config.yaml
num_hidden_layers: 8
hidden_size: 1024
num_attention_heads: 16
num_key_value_heads: 16
head_dim: 64
intermediate_size: 5120
vocab_size: 16384
hidden_act: "tanh_gelu"
norm: "layernorm"
norm_place: "pre"
norm_eps: 1e-05
positions: "learned"
qk_norm: false
attn_scale: 0.125
bias: "all"
tie_word_embeddings: false
parallel_block: false
init: "normal"
init_std_qkv: 0.0139
init_std_o: 0.00347
init_std_up: 0.0139
init_std_down: 0.00155
optimizer: "muon_variant"
learning_rate: 0.00667
lr_mult_o: 0.872
beta1: 0.95
lr_head: 0.0031
max_grad_norm: 1.0
warmup_steps: 200
schedule: "wsd"
decay_fraction: 0.721
decay_shape: "linear"
final_lr_fraction: 0.05
batch_tokens: 131072
max_seq_len: 1024
doc_mask: true
train_tokens: 1074000000
max_steps: 8194
dataset: "wikipedia_en"
Each number is 128 + 32 x the weight over its row's rms, rounded and kept within 0 to 255. Layers, rows and columns count from 0. Numbers have three digits each. The size before them is the row's rms in percent of the matrix's.

# layer 4 MLP down (transposed), 5120x1024, rms 0.0138, rows 478-505, columns 0-255
103:154119160109122131138142128156114118112164054158136113142137118155115130070144092132079133168123157121090128130114148118161120165148168154139127092156162177159122111181103103152134138129179057122121114096109109154152061104156121110181101099151140093135148075160107161134111109116129168129120147147130076156117111152129158103197070110091085173158149116110097147068142207141096125136124128148130129130097116130169121135068136129110105126165204105158145047148135112129127145140050107095167123184102100091140127109148130103123147152111143142178109120111167156126076090051127114093171153058146136189136167182089088095139154127152139105132125151181115192131180071198121126126101158127150152159139157166171103153105117119144046144104127082092122160180107138119102137119075179
091:112120126099146151115109090151143197121146143127127131132110122111152085134156123102125125158114111139125133058160138144174152105094112156145124100152082031079148142157157086144017120097117164086118092063157109125034133141129134164098136105126124133096128123137131093149149114169106157135154100105137172141109163152162134106113134077166112154144132139112104136111136113095121127143170146140112122080123126127108124048134119166089095169155118141155149109187113099114092142164122097144117137120128128118130198145117140184184134090126155127165147104167133048165124100082119148179074176122091124150085147158127104138129120108132094164158155116106220137136114124145118122122135156132153090187098065164088129122122124123187111152097103127124111142145143148137124069127087127
104:147200142120113107108153139100121176093143193129162105132129202186141161120120161119214154116096145088105041135130104174105135117156103158103099108135076134134152089139110101151087099170125146094106134112174188157128089119119106116128083188130121153167131162190109107145116079122115068134092172051101197087162123096147127177178130117226114089116120102115118180112113167150137102099086136109172168088132148121148165110154158091166120107131124106163122151168167143178100100135108147132127147128130124126148104112125139127126150118050152156080127198173165124137139119133102140158150097115102099154146078146133196127122161172131161145091097103136129150095148133146106130168092134168112134150127087100167129089121124114206166087123122084105076162178152160131173120111121158
101:127090109079110110113122163165170065127123110184168111096138143093076184083134124163122150138186117163153130186096130130174094065097104141158113127128156095175097162118142100094128148121205135110126165137106184103096092087138147055082079135121191084102112155131160170125143169132141146109163081148121096109119066169088080113070184137134143113155139141152115131174068149125141142090118139110184079159140078193102142142084134127099106141134080096119135126147124146153160124213213201109113094113207135089113163099106116104114110139074193178088188120146201126120094146119140117100186100167175141121121196130198158120110131070136181147123119100171147145102108118117159122120100146144148112151138172138171126178161095106111102065160149179143176077124149139135111108067194113
096:134127092160072102118132145104109208150154162136140135146139069133111084173061162117164172119103057125094147114114157115150120173199140173096167148124115129143149177129094132106136110115095092154122096122157123164161100109107133169145123101161094120051117109126087116170125073148175147109165140165060109122133111123107111125141194144121106083153119125161090144093191109152137142118121143149102142127109123135112140146145123154046126132146086106136153182158118151137109122116090158095181086128122066169151122156149138144140129134179172189178149096102052193168227156080074098135119166120092142118156079130076106125123081090153078110122063063166175149156136180161055146147089150138098090135148098121177134113145118133120122100117203116074119150108131154115112082087118086
101:181150108073140149117114107173231103151111142126128100176107108136150132131099124120117117151143108142082132076105093139143125095091132091106141157067130143098109101109145119109147198139100114075110161157108169109128103138143118198075165130096149144128150133099124191160122154120115145126100151137098146161208119115090102185062123140153119132106114186160115136088118070150138154170146082157107121121128150138116086143139150077140165095125203077029156104151125088155088123163113121068141186110107139073208175076138150123144175120110138129063194057167140093174168062113145145151126097153142132085141132097174080052078123121195139121132115162136168129130096123080155158135092114128122113163144132089129069170178146167174146188167099171114124176168120136161167131143131111
101:090139106133127103157161071148134090178179116129138122135120115158119110067128096149093131125156125121155095093152088136207109119101165159128190147114076111136171092154112085106130154183105178167099087141095133101063110122129084092070102092133133109124093108192043127150160093127104149103115154105139147136163104204104157120126130120119137124106054118114165124076160187169095136109098096109146140137059144107131108093134132093134159117131149148143158127150095160161126089172125155144144127146155134199089163109141075217131135122142165076157150111166106115103158098139136162138072128148100072150152022106128126126097080164130083090156236144161109118100082172141174121204130110096173129097114104149164196105134155149147097164074118189124105160139075144132180091192128064
092:113159151091102155141110134136104136134210126119165132098145117154109138153150116154166140146136156128093093116086131091128119105092131123076132130081129119144149204186056154112127137161103099098175120096123149176116164143133149112114105138115100106157128188101126119167149126120128100123169128107140115202117109097197138151143106142127096135121031125109109145147094161186073098165026048140113101099142140156158149128091116173121124110116170141068132172160171197097127159123146149104065183091132166155155136154134113124141065149115129093152101190150089117106191151146128071109110083156150088081137111160142082176099105169116118154203153098184161132151109150043095084111154174128103071152120079156128106149157165103103116113097088196105197118159161147111180180122135146
098:067097114117085133159067125106117202122153154119190125153161083127106099063127161084152141067132105146099104148075137140155075134082110100125128157156106172171126171134050126103141074141079122169124121095094139173102095074095140138107136121115114144127108166102189153190172158181066141145097115106096094110205148098139179112144079113144073175135062121158132128103122140094105103134147077099097119139133107118086131120086140094121132183154138157181118161142135110113126179165105139114182180189152111120134146148159147114117121087156117136121101119139092108144137174070178129160129124101136161078079035160142094149134166138142091098147116142136060164131089111084180088150176148097162098121131100176143153155132128110144148208153148127159169128160182066140099138084117175
100:088146087101134140134140115094135096136168116118139091179114100080125123154100175159110166112170106091115197125170116121139126100151124125120088151132152080143115141181191110115133084139203135125145126129098133151152046085137206174126152114153138174111180139144130194104168127162117083118159111140144163112198123171116146081150133116132117117148099177154078159133074175118143125151148147102115142111084109094146115118127095119083154144163146177118144158164162158106134126135164155139158147125126104162064109147106106157146148133192112145083154159142164077172128106146188187078146112130126124061146176148158134168111133201159100183092102135076090165148149103073125098144135120168199132109116118144089166096097154126132157157176126151069080148092126129195156142138085173
106:186146127142139137101083160100106117132175151155088145123155131151130123081112152162108123134145027123080106108095083142082099133116134121102136164132154106156044046069051139090104148121117102123167126126115162166125124107108117129126147134166105161123096187149121082139186120146159132134136146132136076140113144133163093084134144037117155072127112128131142153135104155211118127134171069110101105105170154169180128111123116163099080171099146094091154092132100120058138130176119142124144163089141158162122171173117064055129154131143099132124097199123162099131152146071128193090064117128110126140096100163117135125107187116131154162076113122134128135120143080149163118117178147133089145101167144113083164104135195169113085103179068095158143099134145118097097149179145186
097:123173121131155132092095126154118117139145127132111152106101182113102146145143145112113174151103125130148104187132112087119110216164028089149099107131136171122183123151130122160100110069088070093131156170197131101103111128105069117134164126125063084086116149121136139117136202074153136102103137177094118127149085143060121135134130162132160136075121144112137040214069135105126214140131093133100157114113128085147088127131146096201149083088094158117137140123155146093106122162164123108153132121161157131172121125115134129131117130164130062089101178147075124117074116103037170111133131125097144149156184166164194103107118190133073103205214122118120184130145137135180093093094133178104128099107125141099070087144166140124119126167137106132138217114126153126125119164146085
095:137116067101149088150080078144083176111159093069132152112133089054115133079099146156085119113048097205162139103131139131140133144134188059139122117160096176159121142106161124120106128088160169133104127073118190070109123162177173145116124125153174109151117136117142138160100168081106146123140173202087175119113113099149130142166141112132077173093117162179126122096142144117100141086104077120114173193158116164139145121117116157102093111093145190073078149097055126161110146114141136129106132131148160094159120172131116089118148114157130114133109125099152084167122155120088102101146083130116175120171098131102153173108116064120078128092118081136102089141148104131186088067074086174112163107113163083111121157160133121220128114177131149154142139154091062140159157134118054
094:112181164076168168133136093109109118096113103063086160117084136121113153119130151140092191043106135078162114087121145144195105137142105130121141111144103107115088117123149138129149097135114128114144156123121155143163134124139118138108194164147100121129084140149126129174118121148116135119138080105125179087114142112201110078130158154107060103140110100169061149182171097177123133139181190135150109058141136106162105124162140094078153104103113094104127135111162115063110045196158144119198106077090126161120082170061164150141117157123088094117159107118148200107130118133117176127113135127093122158175148132103135145156152165128111121100090149141129143108115140079074113146119127187065108095167116081155049098105105146127107132166141087131119135094093110157134065113125110
094:165100111128113155123113153187124148158107111099139064142100101174151067148152151115173141115091151103083144195096069111143110131143126154130165131127132101131156088112162163145173147131059120126158138156152137133135121133105138173114053099092099149186114128218131099207105121097125096101176150182087158119128108216101149138063163099165044123099153149149167112093147116125141131116161139161102099129107085100119151060107107103118116145087150104155094101124181131188121151110127095143188082160103145173110165131076090131121127108082198105139110074160156133103148077115140112127151068192122162165165155127120119111132065140188087096108149115157171094138086147125140134201077164133118127147163152126137138112132134166086115148118076153121139152136044090147134105144144105
104:157184093125141110167200080134156171140157115195103115171214115156131136119146116129163135186143127168136135145102077059124103116142119118157101127169135121138134173178073154133138098098171100118087059182073136128163119077130112130175100122130176090189097050159133112057132068160129135118109102115120159115116112165077144183149132111133148050161124113076124106105141157141136113105154150127086191141140084171168136107130153161190128155145135164118150192144162140162141119153121167138106064185089159119134121114108115127085161154099086113147171102073124148117148114090077077147175102120137082095139157116119111129128115150122123073064114108136113141106085126134101145153144090122118145151080083141083132118128103133143155104096134109094065161167065095114170063148079114
101:104107125129098122090102134171101146140192153176090061098102147141128125159159117122114132047139055141099118117126104078109159142092069162160082133150083132105119098087158124147100118182146085119144138160167124203110087174130124177156153135110143121132070117132136100172082058046163147105162168114044119114097123109106116101194120139088140108154123107121150123138100184141079166083099178171099140085140158122120151125098079158142099152133105110139178144097143058128156106145101120160193158161093100118181190084121121111129160123101131156089112125171072124137121147096157152174155135110147080191093126146151110123134078092105142161173146061110163130116148142125104199143089051189179157110209113101139097099153132106186176119132119182081141163128112181084128166141127133
093:179182141125101161094082145136154109163113177155164141174190126153110168151030064113180142063145187111140170176153163119129126136096160136180124137120124113162121114103091090092124157053127134121107126147111134144122062158155136124153186105180110147148046156222123165108098166118167172131092071177170086157109173141073164129134097175090151093168132128086104113162129120153146133117196087096161110053081111145107103049098136154101154043102148122081133127107141180177109137165149135112147101132177131148127157167081156171111118123107083125091175104128099156083188138123146133078093095103129097150136107122174091155169123126094138161120172123163086078077221140168083140116120120122128150124114112147112140180159120127174176114137122148194083084078153107141154115090144081
097:164060107128105125162134091157096085176068118124129115110153117108134149123113129123215138195114138145134108139127087134211114076148136106142131101147128159122167098094123078140088139112162188075138088111126083150165134161123089107117166109087135103124124111084089134111076050098133125189072085077133154128104122177086111090170179170162209100106172117086170064109077145061206094074092096176128090178117129097126132103088208066121181123176155151220088159044129092152127092095097162130119119101156166111145105163084152069147197122150153131134077123119130087153114102095141133117157134079102126100141120139129137176095130134175111092132166099125189157130127141139161100112103149145123131119155139144155093183100114130113124106151092120128192159144102098123152096097169101
098:073074153119111120154092115084062143127142202172167084079151093121140098122145091142101182112100130136094138130113161106087131114133128134137138179126119129138072098124154119145130117105136122131089062176121121095160138088179200142108086120214113152106146090106136167192136070091117099141176167125144176208183070069178129065149134152096108091110098155145136134176091130120164158149132150155147136100134093113125137140132149053164097128158133142108117159115146129144151179149181136140144124134149162081109104173153129164142132121168215157109111138117108140141133146124159068178124154118169127116105146132101188186137123122126131074167151142041086119140105131139142080146140122137112116122116120109118152088132167101137212120203117085114116110142110124079111148083064133
104:164150160119163185172191093140182127074058147098068137140180150067127132071194119161111098105137121136123130109127135110142098135221134122103149151129082103124142102123118128170136144128092148158115071093093123100133186137123154103137146129144154159123099135166133133094129124112155123120056148121140170076146132139140099096100139084186112130128106111102133149139102178153105201127186148149118113168119140071116101112141121109159116060133140116198141175128121135119127117110180086147097148174151164118131111120174192148133042169062084107096119121152189118194070109108210173111131167090131234158114115132162246142137158141134110178139116117122108150161091158124129173135134110151112131146157118165102170115105125110136103151087126137096162116170147061165106154182194079
102:138113121122148124069141054150118128193141124147086158136118138092146099176184102084166083167143074080145115140088152126065165180206097128142120128133092163120146169155111095115119164087131141144160118177149116120131112120109121097134126132103129120174121098192074138112127108107159200095108115112129151129120165103157127052172133136137125192179142094161054050092152125120121087149127154065145148116120141150093129135090115107147149098141073091120133162118175184137168089124125063129096063094061127122114182143117163173088138109161121150164200091121081170109121130103138136101129099146176140070118148129098136137138155095083177149109167139115088147118188124123062155079144123151092111102124158077111151132157144111076158133156123067161119154141188115130060099172127120
100:070179105149176089143080069124127123124186126129138128111135102092160149139123146155130171121097117136137104177143128191104078140141102145157140092142146090153094145159116126092155137140145069092108086157130133189178123063122099104135084052124106119147106143148145158162153129064089154098080118135130127117118180111155121155144107081138151150134070106143103167172134153120131137125118103051073140092108091123079153158112147125166189210113115095142107088198178140076160082094093089127098095118163139106142093088197124093174121134156137128126133097144165139098157069130092129130093104055158108134142071100156129096105106110078119116153095153121133136128135125132117079135119132108167139136152122118188106140166116119144099086126171135079037125123186107125072128120107137
094:103158145128138140108148144185153162079111110125132127095158149138117071141165174119103185132106114153168143056112136088134150102086137109159122162168111079098141104097145129123168111145139117144092141115109105096127135133149147135120092138141109076151144142157113060115112110118094154124131129099175114103095106113132115147150092131148122109104172134096118099150116155122175146129195040154143184124113135130098113149144156071086161105141106117130084113101151138130104151083088137079162099126202146119140138117127161147136142094188154159109181107146135113149118160169170115102144096105165121108196155113081116122140165175157085119178106155062093128072129094053146150117161136140085119102131103178089137071142048125162099140122163173147115111068163058086149167181160103
094:161137108108143141119187140110126139089159117115104082131100141124070127140072172103114194097195128108198110112098079092110122080175136150118110136130200074083075115105166164122075107116165115058093121122079094125099148152180137130133144146084049176137100114167113097166153152128091124041146146138082173157068127143130102152133125137171141119136205149106121123141080163147141162075167131147104152146195158093108094147147177112128162115143125187122155142099089189133136063116121069155120061155121124121118098158106105146062088110119142149093114052112167132104142135119134143120056166101132177138097121118112164027185196153026109169095107074152130149214150143192092088100094116115124107115116125170123075130164098094139133126149164139113084137089142182190127151124136134
110:144150070131163152142125107199125145112129121130121116181130110188093131096157160089127143134141084145101123099085093184170143072117079140176149084155111134145096182145158141126166130137051134116172115158163155160103097127170139123116081134146083110115114103121176195156135090087123165126108136103113097119108120175119136086134105171111167119119140158129129151105131197117145155125051111113083155157062158077114133135141118176183154058159078155106144093133091092109134081096101100110168149119156078124137117148144095122202132131122145078180132090148156155107121100157129148127068137144151064082119092144165162145105126115147121115178078096109097188114079091125148056144120125139160120135152146114096160144158125156117064165162131128159114166157204156155132063160108106
103:107047135163175137108145157146139145087155090198127136107093135163198083165102093136162173127158125155182176119117105115121129163101122107128127111153138161067131113068143164099097084146140114152122190144168088139135125151197159119146111140124125151111154125141124134112099097158151107172059116107156150077124131082132090134137122161162094084177141114098142108076140113116139136188100119130146165161127086129136048196136139086072108106139138120146120091160087122111128123207139148161129145057167098107094136092125115117104115084107118105091103091111150109097083172195099135118154132141097070141112094134127160108126212146139132148092100155139109133129126143089123127166157129104102101115113131146148059142150156163151105139126072189060114131117162181098156160111137068
108:133080138106151135069130088181121121112132073176085159132129217163093095109149152097072122113126191154127097118122126168131071094179131090158097099115139106163109127135089114128135099098084162188097115141116167101103156091143156192117160090131142110166168177085181134180132164113087164070111149104163147138170081095072130062091112186185103075159160128189161142110158120162122115098143108124103106111107130028130141168179088107141165102119158163161085150130098136111157093083113151172207146084074112136142118104126115127105142129134124120099145140155107161095139107044138107167103046113108089082162086149160192154136154165130111130090145129168109140049110146094142116134069076129143158098104178096115129185105166215118106214112157169186090161145127092131123139149132148
# layer 4 MLP up, 5120x1024, rms 0.0676, rows 479-505, columns 0-255
093:127096097144097170107133159129104089090144115129085094140124141145112114119121115153093131094139136150135178140124160163176083116124094203113176162162052157204114150033092108147201070104143109129129141088151123118128132128191074127184207128152133110084092174155175148148092117100108109135107150099153173092166095115098127108160121165081172131130108105151093146142178180138193167123078149133127117127082077106077190196053145155110181115142118109115112193121168170086191138174097092104174165125106088129122125133091180119106151149087054118104154182126069092140132139108126111092185075147111121112142140101176154170133121155171124182075103099149110180173119125138160123074118140080120173144045165102158091082156175108105163136112155110144148109109100134118104162170150065
100:092103132149149123111121146137150094169149145125123158129137128075095123140147177061116140193142095164093148167123166098117084107063105155089108139119164149132110162150163054187119155152130151190114127103127091101115163091164131095081124159135110136153143156115131162143092093149132091111131059121124104096154110143124128107134142085082128128161133139103066134141172171163107070135122154151129156126170134094161138056095142165086130150085060113076101142079145123139079165157159146120125109104030140134140164097046161166103147142156028145138164210139168160125124073128127115063107140152085141140207078093107125136140087144143105106146187086109154141145131173177132115118135124133174164078121124176115132127146032159148183169181126110155114110145136078128104090112120210
100:138128149159153133112130127049126139104129140147094082165125168130132130124126123127161152116148137146079139052182103211182131161148115123113128119119143126158130113126164162119082113094110133113169058096149133141095136102127073126065102109185175120135140180155173145100137119157137096166140126125148132078109116090124065082133201109150173099164159144067037149119116133098155095149085055123155072113090168115118165105099153089108145164099187161085130120156140205080164146102144106095107109116164081120089111148151145155081118122136131104052123124132127098116108128193165132112146189119143182118149130101152140148090201175134147086128168142198128094120083043056108065158157148141084134180130175125122113101173116096125184129157098121120089090095137080126119120092097112
096:148118119169225135188038132113090189148166129161137194155107169120157122116139126158159105069119128159157137145089065144117112112169156110169129097136080120165186155143065103136153101163093161125110118108114121079145181146106117174102090119131123132177116110132156085129167155163136123083144144083139082157157119094086092145156141229103174161065134077170161151110157162165167179205175119032181125109108139135072110086179099105149161104151163131122087181187120098166129129118141071142123109130122116096135123133100120070110187153088078150121098128140092139142127152134068151133140062159190147127179164140178141114088151115089132144104154114103094125179128117116099118161089055115130082130177105135116112110111139176132102112096165175129165156176126129173100094176093143
096:152144094114074107197141115134101108138118134168117149154173128144060058183115169105091119175142091127144075118142058067094126090167137080164158161095101088160083171124102125146108099121159190143123103195137104148098180173125161081115093117162126130151161186148130121174182133126139155086168117174095176162110142128131140120144139098150111145106118159125105098172168157211100083119159105100103111165100132162148163095157088101117186136057110080115102083157102153083158154107170155146134088220107073109106140126130082133125147115146168161144123104125111140080146137155118148152162147138137162161131117138123109093072137098126133088140110083182118123109109140087170127096068138101119150144151154109098108134094152151112106143146077197126071163197135144173139135080101147
101:135121143130137169111113127117181104056127166106127140159141096110109116099165170130102135209085119122148126121070155097142056189134142092125151139106131111133140161126090058176150174122088176130143174176167110124141101171135138127076163145121062116114123178160150099094086093072150180160153151140134110127103083086127180152138100166120140130178129109138099162125163100119134104113124094107136156104123145162083070109142166148125111122097144174085140079126190116183137111100092127126192124084125173138169127110085172109098125128188145141087112118117135115140087135086078181170177128161103137162139209151144115100059075149114149112168128135110155161125093127113168110154155078107155119171137120071151121181156147188107154112148083200101103147126210133086132146144091109
095:097094071142092086144110146188112148169076120140153076153094123102108173151096090108176072141112092169142115126152090131119105166155167086185120153159109158156131156113137100117089179097150085156186116171157101133141207115118051123099164164142170093181165195185165156126161147127100125147134145078087174061113093132127160120095201130103082143087109132185099126137095105122148167083109155092113099119089106136153137163126154114110120095172099074115169099137061115024177138136172173124086096124120128121096159165139113116139191124088183153113170118187137126099163039107159179135118129110094126128142134146105135141128078131124133109115143136098125108122157091169164135160180081183056164130100138144205168095152154120127127056171143118144150093136071132156178159198184100
100:191157145120184162139091103192084126148162142127170138155106157076153182148178167122074085128119163100120170172096129132164091115062116090095128118126113128120141121173120132164131120072120085145127159157112080056089170131151167095145111110125126153204142140149094104088138135131146180187103139123134136125157083110113133144122104158221081123098100107098118124139095105177136150145089104150155169152137141124129109140110168105158113121146178114112163105151137089116079190100119087093122045129084163085167140117148127105095170075137166175167124130067106131159070152129123097118165121115091089156199145128164167143160161134105171165106128165099124056096149132171092198164144166111121136203131066164158142120098144171166079080149124128156168085141131131117151196111194175
101:113147188146090135113172108100162118159109161128153229146103145129123095171087126106000154109092125178158120168125152083088166123116127081131069071144159144154168132136114145092134130098121120137142084100160151088091152141100132113042177142126121160118129090115167079135164154101088147199094077145089110149157133123145105160106099174159146110151108120166110100169145178111183143119114153121128164152137100137067161095124139114166150116113139184079108136176133164145150153150125147137176131141097130153152142093150112152087129144133111114136132135142160113128151098101156162112152151100169143107123173135141088133136116104126108194151109099113119110114110139150104177106159109172164154145096028130185092110185110114139128188137113097110105134141104162120174170176132157
102:106173120148136163082138160113138147134215148137157132123093133076077113128142087119127139126151166126122127152120123100113073138164187076107158098051208120156167227104115125149136078137128100095078215119122147165186154105080110154116062175119114100171134126152084120098113128182119126101122156150132127104159123093094138106120108103172130125112113108129166142133119156118129069124119183142134075158136129161139095122108116128080159160055131174081139101111154130132211127120159142168151130123170146112148132103158114137118126152101075134182150159128105106124173115147129137085132139113136111079165146167137139148216157118081102088149155132141102119110128124115092108179126105124129146102158105094143128075106142203184106130136137170121170156089133087100152150088126159
100:121056135162146100133128166165099151129148087175103155146156112121141151161153149119106160129125113138122145190127114170194137134144075092189087126091128123113060138157052130111132167084088104096075141109179081154155101181106121089118192094094133117102087165209134163130179157142104055149181144147133188158098113123089136202148150128101140125133176134097088117145056098115144139093133068130134155163106155152062066118104166144126141139108152150111136142126120182088125118119096094114084113131156160102111135129150124161105106109066162135098168143141099141126131100158147094131153195132095089094122165127168155120147090104150167144142148141140070161154139071103175123112126145153064130166140090097174090101116132119165157131099143116149163150130133069119158110102138130
102:138092136100154154129149081116065138149126150149110186120120142116099070130178113149100112099104166172114111184203175106135119141153161175074083092114139069147173152097048162152051094132183091140134132134158090109062170114161150143129140140124094084145110137142158140106150138130112128143175091119186146130114121200079102138142127115136094108145157178149156127088099176127124118092099138109126136160167111122160157109120067152130135141139122147169120130110165112135147092132073088114148178117112134114172125129091110125156167135082106148209112093105070091098176084094149149120132101107113088102125110104103094078099158174097157136109208146136124165119172192142094171123079221215102133062118156103149097090122106135242115144103168179152185078115119095153163121072124126
098:090105052132134147142099135103131173108107159135108115104133152123110116124101150141170150147077188142122089147066101092149104162126120171123137108124126109120109109179087151159091106102162137103161131143130102130119066152115119139126113088143161182095133165052156160077170113117090108157184151161149119107109147127080131138076092142158144140115089122147178177115135176115085128057162101154149190173106176144103148141147177109101114131104166117100112070113088142147186138155102097122063133176126161113119190107127072114138099117168150123125079091130144148157153160164119171089128122105127104197143124063111097080063084064181102151136101194115097118141120121124172160107118091119108087147143153164127141137164125075207146119125150114128152139121152137176164145172146220
093:138161089170067082106088149087137151160146077084149133093159149098076148086139094163127072128134114135119132083166139130138126098124140085130129157143080134060052119166113154181117107171126125152148164173110127197098133145128146125220121182146092125122175106155177130094143124149070137103201096067117116136148138102145145124168110145044202125158104085100103118138162138127118117167114119093070140156136147109166023133114083140157112115108131185173126151123086136126089144137126168121141138063141071194187130103130144118102093151181086139116161169124112167118098132119145175099077199159129126151112127100119121172082117097118155160163100118129130109137147102107099116107150097125132116109138036127136148168133150083035119146131140064133128125085023115170139131158104129
099:149166181157148138113135090100147158179117129122167093140196143117090109084140125078102154176187138116169171133147119111103115170086128155148166128143131167136118118129148189148164168078161123112101148132116157122128171134089146101135155080063194152106111119130174137106175162125178164141141161138153062068064051124180080080138148150158103079162176121156148142163113105132105087112136097100136110189152128166122113184125173132096171117121169161119139150123164125089127136102169143121114074146111156137111078129172129089183122117127162097077118109091076124166151111133099084152190134128118093125081184158150154059151139136104116137112123175089166118109071150148128139124155151118086158051128130155148101166101163127109152048107138098108159146144094116157142165145191083
103:117141103083054110073119109126107139146150225111131112136120156099140168193133181148149171111119196170097113108073132134154150196104156168172122100097136152083117123089170160170141137129097179140148124136088115094121123152152129120133104156088143164106088146099105094156121126129063144168097112199112140111120122144101164174073100082134101110132146088102155146092108145146086138166123147102094118111098148119186079152093116113178168146109121217167132106113145160164127110085172158104151115067099151112129126149157109100148149062147129140086152119147165067133141132143178140078189205159127099134167136193146092164107147156050089127128131160174149183145076119080110060145168112166206158097121137154146150079106099088108137149134121193154097122153127136130111141131127065
097:167135141146133149112166134113129141070116168102125117113153148103092119219149145115119091113112160122119147124087070113138125166148176123175099112159175133133158148071141173129073078139169139140123116056127114157136108128141166148144138130135146198129090082110138112144085093089157097106141119136125140126101107193177118190163121120149105130172173138132178146081166139129155131159085138107178136131094164172114081174200158163117078197166155103170130127199145118094192132081119086108096112090095130083137157172164182168148154111108102102110108131107140089153078175131114143100134163103079086117116145140093171115108175141163160153196174141069131143157098118101136126107061126120101115150138130170100135082129139102158158125110146173125130133164092155108114175122093152
101:058142093103112100124060132159081140135102098182163141110133146137071145157165086120179155107101113164152143185131179182070133144095133130117153148100132186140104142171189100106119114173118080108126140120124090152069149156077159073113107142121108130149117126144110134158153167141167176132105148161127119132158163093110110150175091078105060173153134155140116129154138089050084160114220150131204109106169125098115097123072097142145136162128113077109100090162129205091156149126156120140159108139100081133104136091142145128073113122092164063111183125087164105102097132093179118124132138132131131142145137107142137065136134098158085150140128123087094171130126119127102136103141154154143164098122141110186207140126136141117150165094137109117051122079131133164113231148122114
100:076140125082091179097056132197185208120136149081074154125182119186109123083096123155077134175232129168171102110118111095106138153110109140150095133160148121154148155159163090138189174174138168139132045111194110108103149125158049103116126136142137107149193145117108190110104130092141113131112067140119108148064147145072153079104133144087111152097101087138079144124084082160129130111083188189157131104130138132104160089164177111099129137119120138185136158103121078127122143127148158117099065121138165139086099146104100148065148122146184086095117113070126089128147185129141129119140117107121147139169104098141163122207187097096094141109150093085132136165096170166163137143158130157060132115138152107130124111172163083099112166114145136096160113103069143120127122129110117
105:153130134141113119147167129091096166108100138156094138144132152100091103163115130085116145098059194103082155148151116202074135115169131086108100105114118158118161143143151145142094122162105094181148171121086098142139171110131102118132083122164102164162086135123138165100125117066143143078145126170154146151097086090138091181095180126128117129166106073136166092103120112141113209092146154112139152195095157119076144151155099112114106059179150113128129169143114103093029123137115120151140136069073102134149093109149134199169132159157128153118118158152149152078102120113138157106171139093151207162168125131130074080219121143184138159132109173155119076167106113188116119103094090117162125114089142123159155121101108084187139099133181119111189131094175112107070139119089138
100:201113155132094129165083070105161136118098182080170081089169143162141152198064116151111140137098205138101083142155098190093121100118164101143145066119186141132163161117126122115127099140148139166147133137144094137145083145167131144116156124199133116131137110112104146159182152124151105175100170144119149053142049148103144149151112108163123089109131145140070194122126083093119160194132112114166054077080099177203171197169145143145127132151161096104093147084121092084117155154120142150131094130174142066097140118161119184154154079137171151090190085104156118148163092133136104138109199158088145148158170147110102118166149181133110148135187114096125088139084091143135141085128099098140172074113174129160150118159127151169118109105139109140090143094232110111156145123111125
101:147173097132119108168155096091083127105140138147059171100108111134136135133152122134158145179074158104137096183137135089116101182126132107089120118132084100088163105146094142097124157096184108160157158173093073142119118099136116120159175104138108065113125119131151164148145133114131099178114112157135129109162072109130115195106165091223083105142146169075126119151124142114121137150150149111181135088158053135160144069130143096104122131161068115120124137117149163127106081172121093129125114132168186133147172205184161178133164085130122071082102126129146110150128108112171090189137187167154102102149073082108141133109092144065167145135109139173154101104105140093107105138131082080148102128101142155118128111120124125157179150163091180148135133140071141128134156065184133
096:138111161148163151157111076177165140083148136116124149129136079141134074141184120168106166143081149123137130075193106097144141138090162106117132096124136151104076139171136127121137142096070165086077150140144140131163109147174129146119183105183170132165159177149128176131135155110119110111118119067105143131171163068147145166155177162105222118141146117116191105086154113100117135165072155062083104135120150136130112136079118120118140188135126116151161125106160180115085107137138099142216093192105081095164144249147122116091206130119118152157146137130135142138093175161140087142161169102138159139140129158121060178083139140153140139096135091104132189126152120091173159143131132105143159153149113102146144077144129070182165144107169084109224156141128183152116168156123134
096:100113131146142135148121161159109049100166190186109081152131144130158154139116079109169099070118088137139110153149163145177141093129116092144110132098138129131083086122106067090158198154088189125091115150148111086122139167101150152123099143132140101087069133138053165097109135183128169140127088129135069123143062073109151135138124198093087174119144104146090186095153117119134154189124060126141187093099151117091117137116088129180119111153129148180103168147112118137164174076172132101147124206130064134082152125135133147175136137186187099127136144138153117035207218148071159101182086094136202161123107098089171164143126150070141100178129078151146137094194132125156150106115132135150139125072102062171107120057108091124092122180085156160138086120088124149175158153116130
106:128113112112160116135120103124100156171100158073055133131158133124148105168170118151079130144115124139121085138181141155120103150137113096083081126118194077145136149104084104136151117078117167203127115087155125108134140112186167124092106141144159110126165175110157155129134116173126118118085117102121092178126202176149106109107148147177151118164121091136111189135095161115073110097156142177105122115109100085154140139133126125065159101102131112153086119136094107127147084143090103132152141097121124120144099116124166129148174208123105098182153137121157095124093076197142085092136135109153125097119073079108106173127127123141104124092128123134129143124137135110118106122155116112122126158164161078118113096125113164141117140166126058112155181134132174127151108184134095
101:088165163076107125112128150123165166093167153077135095137122140044133139113056147164137089102150118107177155125129119092163144103137117097126144128155091146081149109140131102146080138145141168184103123175155131096179164187125149125141143111149118092176157098120100090097112172147129169156120155103125138154101140157124169102109117122107096134179160147124071110163135146093078096151122072111112069108151155089080148140184131069122145200119126178131143107120103108095152172054136159112138166102081114176074157147144117110175145119134073154138118169072144149133165096094118062096108133090142136168167137139088082127097068146169122094157163135147091136150070160119133179118126102200083164115198140141094124090147061088141119141092162106150154139139100044132099169115136134
110:103121121094124163099138164066154105146164054081106113145069102087100127148092151164179141128168157112156115067122116167074093161133118131102095118126123196107167142115153130164160098122128129081128123109153125133123131135111126141143085154191149111145129106083141093105119120161111239113127139085177108212126108148132142177088152174115107132121083118153193205084169129168113141153132080149159112122144116110119138120148080152106125159104148120148098120097100180052083107096093162135123078178145105108083123066150148169158143093135176096183121153149122174157125114085120061127129107142046164139109168084152148123119104142134143054165114135149066099109176151084115101097098145100108136143119188093138124155127121110150115072168130074120104136132168131074195133081109122